config.toml
head_dim = 64
norm_place = "pre"
rope_theta = 1020.0
attn_scale = 0.209
tie_word_embeddings = "early"
init_std_down = 0.0215
batch_tokens = [8192, 16384, 24576]
max_steps = 10039
Each number is 200 + 40 x the weight over its row's rms, rounded and kept within 0 to 999. Layers, rows and columns count from 0. The size before them is the row's rms in percent of the matrix's.

# layer 4 MLP up, 768x192, rms 0.17, rows 2-10, columns 0-191
105,196,210,135,149,198,227,200,189,124,215,182,206,225,234,166,189,202,210,194,163,170,202,152,199,261,191,193,267,208,191,201,155,77,220,226,262,187,246,173,224,219,179,251,208,175,205,217,188,101,219,205,185,65,222,243,280,153,232,237,172,184,235,257,214,279,157,213,218,163,167,243,212,209,168,195,237,205,247,218,253,262,185,197,240,219,199,137,234,86,207,189,178,232,180,229,212,232,221,204,179,275,250,171,187,209,210,184,151,186,240,213,164,245,147,199,196,248,211,223,198,256,194,140,204,198,180,220,183,167,212,185,123,242,191,184,173,211,254,135,261,285,198,245,136,149,157,146,181,158,202,236,184,193,201,166,188,196,167,207,207,201,305,167,286,190,137,197,156,174,192,182,141,216,227,292,119,189,185,228,181,198,224,190,166,218,203,217,241,189,182,319,261
107,125,275,224,166,158,168,92,174,195,179,182,223,233,188,181,287,230,215,178,281,150,160,210,239,222,214,154,320,240,189,207,214,134,173,240,228,164,136,227,281,235,235,264,177,180,165,186,215,149,183,283,196,191,286,256,223,154,187,175,195,247,157,223,245,137,167,273,238,263,235,217,185,266,218,231,211,172,155,160,267,190,232,227,152,207,169,175,234,145,145,237,221,242,186,147,176,204,234,155,222,230,183,229,281,168,226,226,163,200,261,251,191,193,171,240,285,257,197,177,210,221,271,237,184,231,199,158,175,205,194,169,157,184,196,190,238,160,174,112,153,249,171,158,230,171,216,200,148,139,166,162,143,170,182,214,179,180,221,210,303,162,228,209,229,249,204,165,204,237,192,171,197,207,150,156,199,203,234,186,236,173,217,135,186,214,225,186,150,175,173,199,212
099,176,249,205,198,167,235,201,235,175,241,187,223,184,209,194,251,138,115,145,210,183,249,235,182,87,233,169,227,234,181,188,216,184,229,282,219,112,181,141,166,256,223,242,265,153,229,216,178,177,168,225,148,214,243,229,253,259,226,254,127,260,104,197,216,209,246,249,202,228,185,295,216,201,132,96,173,143,161,196,148,230,173,190,257,213,173,237,222,211,262,200,235,218,151,228,188,142,188,163,209,231,177,164,164,188,214,208,186,183,124,230,240,264,220,162,186,177,198,160,257,218,218,161,206,226,171,146,118,223,205,223,125,231,219,272,196,229,171,172,181,216,220,272,212,227,275,223,232,171,155,194,131,154,206,222,138,156,213,221,176,174,210,164,232,251,198,220,225,316,199,214,199,235,201,204,174,210,174,147,233,159,242,219,162,222,118,231,158,220,179,191,185
101,212,230,168,193,212,222,183,200,186,226,126,217,122,200,204,170,222,149,113,219,260,253,251,227,116,178,267,268,175,214,228,224,135,231,171,231,175,213,135,240,164,174,190,187,214,140,66,168,220,235,214,223,167,208,185,190,190,124,195,177,245,227,165,164,89,222,173,226,156,204,230,174,180,324,225,182,191,209,206,241,172,116,210,223,204,250,196,270,144,257,236,240,226,195,181,254,187,209,149,258,192,174,253,249,151,207,163,149,172,197,198,183,281,217,249,222,180,201,192,180,141,212,195,195,220,281,227,227,235,133,193,157,215,198,209,187,243,159,192,227,135,269,216,163,202,139,208,197,184,268,215,125,206,191,213,191,184,251,218,195,227,154,196,250,235,141,211,241,197,163,197,170,282,231,195,230,82,215,206,197,197,209,171,233,212,216,199,212,163,173,175,270
099,112,223,168,224,168,158,189,271,144,251,199,201,181,183,214,228,154,158,215,205,168,218,242,201,161,211,218,202,149,256,163,93,196,187,237,275,107,178,227,173,214,183,172,160,192,162,218,225,194,211,235,204,189,228,222,176,159,283,195,210,224,183,165,232,176,253,224,253,162,214,289,156,224,198,199,281,177,168,184,212,183,161,256,269,235,207,180,221,184,210,247,270,235,244,217,260,164,206,186,170,167,151,190,306,209,246,229,209,234,182,138,254,176,202,149,152,168,193,178,189,191,267,163,241,134,209,216,128,241,190,225,198,219,149,226,208,224,189,280,195,182,166,233,208,173,190,169,264,158,197,214,211,246,236,231,145,243,154,138,226,172,235,245,187,213,210,167,203,196,148,272,236,164,194,286,116,182,227,254,269,110,178,192,173,238,157,195,158,160,175,312,229
114,156,221,236,226,197,112,185,257,197,201,217,273,172,180,166,198,209,153,152,110,303,208,198,189,193,212,252,253,251,266,235,217,239,161,150,140,179,263,171,118,171,208,200,256,227,266,194,151,168,200,207,227,163,269,217,252,152,139,190,183,215,204,301,195,168,152,195,151,212,224,240,296,208,248,229,215,185,193,218,256,175,154,219,168,226,118,187,209,196,191,243,201,198,246,205,194,223,241,165,240,216,209,245,184,202,217,223,211,156,169,210,200,230,150,234,201,247,244,118,217,140,231,269,217,205,229,163,189,166,153,196,163,205,239,237,174,201,232,227,272,108,182,174,148,248,171,178,131,193,103,171,162,229,227,230,125,245,261,190,246,208,202,241,273,204,164,186,254,155,247,178,176,161,182,252,216,158,193,216,187,150,215,145,192,235,151,158,149,174,183,152,230
124,183,199,155,190,183,140,99,209,155,344,187,237,184,233,178,201,204,194,192,201,205,241,253,209,192,187,180,265,150,201,249,216,184,241,215,205,215,205,250,236,154,190,215,175,176,211,141,205,147,273,243,262,210,207,222,289,255,113,186,180,212,197,252,146,229,204,206,211,201,269,264,248,242,166,242,181,142,178,135,172,187,90,202,172,178,198,198,224,213,193,187,142,206,209,125,220,156,187,206,229,274,174,162,240,234,166,197,242,131,231,227,224,202,172,224,197,106,190,147,196,205,194,201,173,149,194,182,143,213,220,245,175,182,154,203,265,126,226,212,199,186,130,258,250,117,248,210,173,245,214,246,267,199,234,174,156,174,243,133,204,213,209,207,260,181,212,237,183,197,242,213,282,151,228,217,246,223,203,189,203,147,161,237,197,199,179,208,239,108,129,187,265
109,216,241,132,223,203,144,209,251,167,212,216,203,141,178,160,184,226,256,192,173,241,241,206,192,82,139,138,149,198,164,233,146,214,173,189,159,107,251,225,211,171,244,242,259,209,234,213,250,114,211,235,277,149,225,200,224,216,217,155,114,222,190,270,220,212,232,239,187,178,183,232,275,174,283,193,205,100,190,120,187,204,183,262,188,193,228,190,224,276,200,201,196,323,138,218,166,199,235,233,210,173,170,238,231,241,204,201,173,205,157,232,145,199,237,179,197,175,134,157,160,186,196,194,234,145,180,248,173,138,199,226,188,176,167,230,282,204,294,116,205,184,236,190,208,219,238,203,221,207,211,241,201,176,212,202,187,144,228,158,197,150,216,147,204,258,306,226,244,203,162,130,263,164,179,204,200,197,233,223,219,225,169,237,225,153,164,233,204,203,193,201,241
119,193,201,191,188,109,197,136,205,141,285,169,285,188,240,209,200,155,182,140,210,234,216,176,210,222,172,232,252,188,219,127,122,205,179,258,232,155,301,212,152,165,243,240,224,179,165,126,204,112,202,157,199,155,181,202,241,259,223,189,179,242,189,208,172,193,273,246,129,217,200,316,197,192,244,173,271,188,126,206,201,240,204,196,205,199,210,147,224,238,227,185,188,244,162,201,234,157,215,198,222,282,221,171,201,160,189,152,211,222,202,206,219,185,258,182,178,144,180,146,208,202,243,136,155,223,161,108,168,166,245,258,209,170,181,252,197,207,154,211,180,145,146,230,221,226,215,208,173,263,223,234,199,279,235,172,209,128,210,206,230,217,197,126,241,243,302,191,211,189,243,208,181,212,262,236,257,128,211,187,191,175,160,153,147,148,219,170,192,162,181,245,262
# layer 4 MLP down (transposed), 768x192, rms 0.164, rows 2-9, columns 0-191
105,245,132,255,200,214,249,211,280,159,179,250,203,167,186,207,154,211,249,218,190,224,253,179,215,179,195,138,207,275,159,158,276,211,230,148,212,161,208,171,241,237,175,154,178,242,176,199,156,234,215,191,193,250,245,192,192,219,167,123,158,154,160,194,183,205,153,178,224,221,193,173,186,131,205,191,201,250,225,208,130,216,226,169,202,230,229,164,229,235,250,277,175,241,223,251,233,204,233,237,237,139,256,128,188,111,221,239,138,230,167,91,179,289,123,273,184,113,228,188,180,148,210,237,208,247,203,191,162,253,275,178,201,193,105,170,222,140,173,229,321,110,172,176,131,195,191,229,167,219,249,164,164,180,191,183,266,245,202,262,193,204,236,175,172,203,215,231,194,235,232,174,258,216,207,229,186,223,203,189,150,149,174,173,215,172,217,186,220,221,199,134,228
106,222,220,220,198,245,198,155,204,193,233,211,168,172,218,239,216,143,165,185,168,188,254,215,156,186,158,202,172,181,186,277,213,227,200,94,152,201,263,163,206,317,171,212,157,177,208,195,198,250,223,150,163,188,200,185,202,170,143,184,188,204,218,158,281,177,278,173,183,240,190,220,242,211,169,247,189,226,250,250,212,210,210,242,248,277,190,255,208,218,207,196,197,227,192,251,172,172,269,204,244,191,241,114,211,267,182,178,214,272,184,128,247,182,168,164,151,220,180,265,229,185,135,185,216,134,189,139,265,262,187,197,187,114,134,237,201,258,218,179,221,144,212,194,142,176,159,183,314,178,165,238,137,218,175,257,161,187,302,191,144,167,187,217,189,243,256,182,237,205,245,178,171,206,241,200,83,176,202,176,150,182,243,227,249,193,141,177,250,162,176,173,231
102,177,205,262,235,204,196,209,202,216,199,180,237,217,203,217,191,268,234,145,213,134,173,226,232,210,216,196,242,146,267,229,161,182,163,227,188,247,131,165,241,215,139,194,215,274,228,220,142,210,194,197,166,154,193,251,227,172,235,250,211,197,220,233,166,135,198,109,249,204,169,190,165,170,285,187,157,217,297,182,222,166,178,161,172,192,221,184,163,166,190,226,179,181,134,122,164,179,171,205,230,268,275,243,326,234,276,109,229,209,204,221,153,77,152,136,240,163,255,250,195,181,242,179,254,202,182,220,265,246,172,162,184,177,191,105,226,193,216,159,214,186,209,151,248,251,227,209,173,274,220,157,236,128,204,173,237,173,158,198,279,172,177,200,134,199,157,160,204,178,253,194,218,188,170,148,212,218,178,224,194,157,222,244,171,211,204,195,227,265,150,219,188
101,209,248,188,216,133,243,233,233,267,228,183,185,244,226,240,206,199,234,167,178,153,242,259,230,127,196,219,147,200,194,209,285,185,203,196,327,139,137,207,208,111,214,226,176,196,136,222,174,217,185,128,205,268,149,170,183,205,218,221,194,159,149,207,167,168,118,217,194,187,184,164,199,93,187,195,229,228,233,201,233,167,208,154,220,224,208,228,250,222,234,187,194,192,140,226,222,95,208,179,168,175,249,204,110,138,160,285,256,200,267,211,240,170,126,257,237,197,211,197,180,205,172,274,234,241,172,260,240,196,168,234,221,133,200,180,179,175,246,260,237,191,174,236,172,260,177,179,173,204,231,211,167,180,217,266,214,214,256,175,209,118,284,210,181,201,191,162,202,156,182,110,192,213,192,152,176,217,188,233,266,166,217,209,163,188,165,270,142,167,192,224,250
099,169,192,254,254,187,185,183,222,162,151,296,240,221,145,257,239,253,193,178,231,235,252,205,190,215,183,242,209,276,229,285,252,177,250,224,167,193,171,199,173,214,212,193,284,219,177,152,177,156,159,119,182,226,165,187,185,215,151,112,223,207,268,172,185,201,209,227,180,200,188,202,192,168,197,195,214,238,268,197,238,182,211,205,181,178,132,177,145,229,183,164,170,199,156,167,232,209,170,188,231,173,201,229,165,276,238,195,116,102,226,267,219,185,258,219,211,207,229,112,269,251,274,242,192,266,204,143,224,225,199,222,145,202,210,171,210,136,273,154,163,226,211,222,123,185,234,159,150,129,173,166,154,216,177,157,228,189,223,254,190,254,189,233,124,240,208,239,223,248,124,182,171,214,213,194,225,110,194,200,212,214,179,232,125,125,165,138,142,257,187,171,226
113,169,157,184,194,187,235,194,204,195,223,220,271,148,166,192,185,244,173,160,162,198,217,258,288,280,199,129,212,142,205,177,316,200,265,233,237,254,132,187,195,204,171,181,122,200,144,194,207,198,197,129,192,206,197,256,238,166,206,253,317,162,192,108,163,191,164,177,228,219,158,190,239,197,212,266,179,182,187,198,247,201,163,194,138,177,139,197,256,218,155,211,218,176,172,219,238,239,166,152,170,156,279,195,157,202,228,196,156,227,220,262,190,238,158,179,186,254,225,213,263,185,202,175,240,133,221,169,244,181,154,216,250,206,179,208,151,233,342,181,184,275,235,182,219,219,209,183,142,126,226,183,220,255,272,172,203,152,245,200,184,191,211,178,161,215,242,229,258,212,156,219,175,152,267,185,224,176,236,203,207,132,245,240,220,227,125,158,176,164,163,181,171
117,167,192,208,264,209,150,192,191,260,199,140,195,170,234,223,238,148,223,283,178,291,195,212,199,233,180,208,147,203,213,151,252,223,145,77,195,200,228,208,209,176,214,218,222,135,240,216,188,186,222,259,233,246,241,162,240,183,170,158,207,162,154,271,202,229,181,248,230,195,184,234,198,220,198,215,173,207,160,204,253,174,184,235,171,155,215,194,123,233,174,140,195,142,204,255,213,214,133,193,214,245,223,208,182,186,158,174,199,154,202,230,229,120,245,187,236,246,222,220,138,152,146,194,189,169,177,232,159,192,207,202,168,174,142,120,281,170,238,206,204,167,148,234,327,200,231,246,219,229,183,213,136,215,295,237,148,174,258,262,198,244,236,143,159,132,180,165,262,190,231,232,196,259,136,226,253,217,145,220,222,209,236,122,194,165,210,112,228,269,201,149,204
105,216,242,106,236,251,152,274,274,241,206,147,146,255,228,247,168,200,259,209,172,204,183,169,164,194,235,133,202,150,170,193,183,118,165,196,141,224,169,173,179,234,185,212,175,207,236,185,253,211,140,144,211,197,269,255,153,167,171,202,171,171,190,186,272,188,245,209,217,132,235,196,205,184,167,168,148,236,176,233,152,143,150,143,207,210,114,220,189,220,186,156,202,248,175,179,250,120,203,202,228,185,170,233,225,148,148,220,166,224,179,229,250,197,159,194,124,210,198,251,137,182,152,277,221,228,216,306,228,216,201,185,165,194,142,168,323,157,264,227,241,172,249,204,214,261,179,227,202,137,208,200,141,243,210,184,258,200,192,159,214,210,181,229,225,193,274,242,286,263,195,169,139,253,177,134,228,196,242,169,206,221,157,178,165,192,208,223,184,225,183,136,217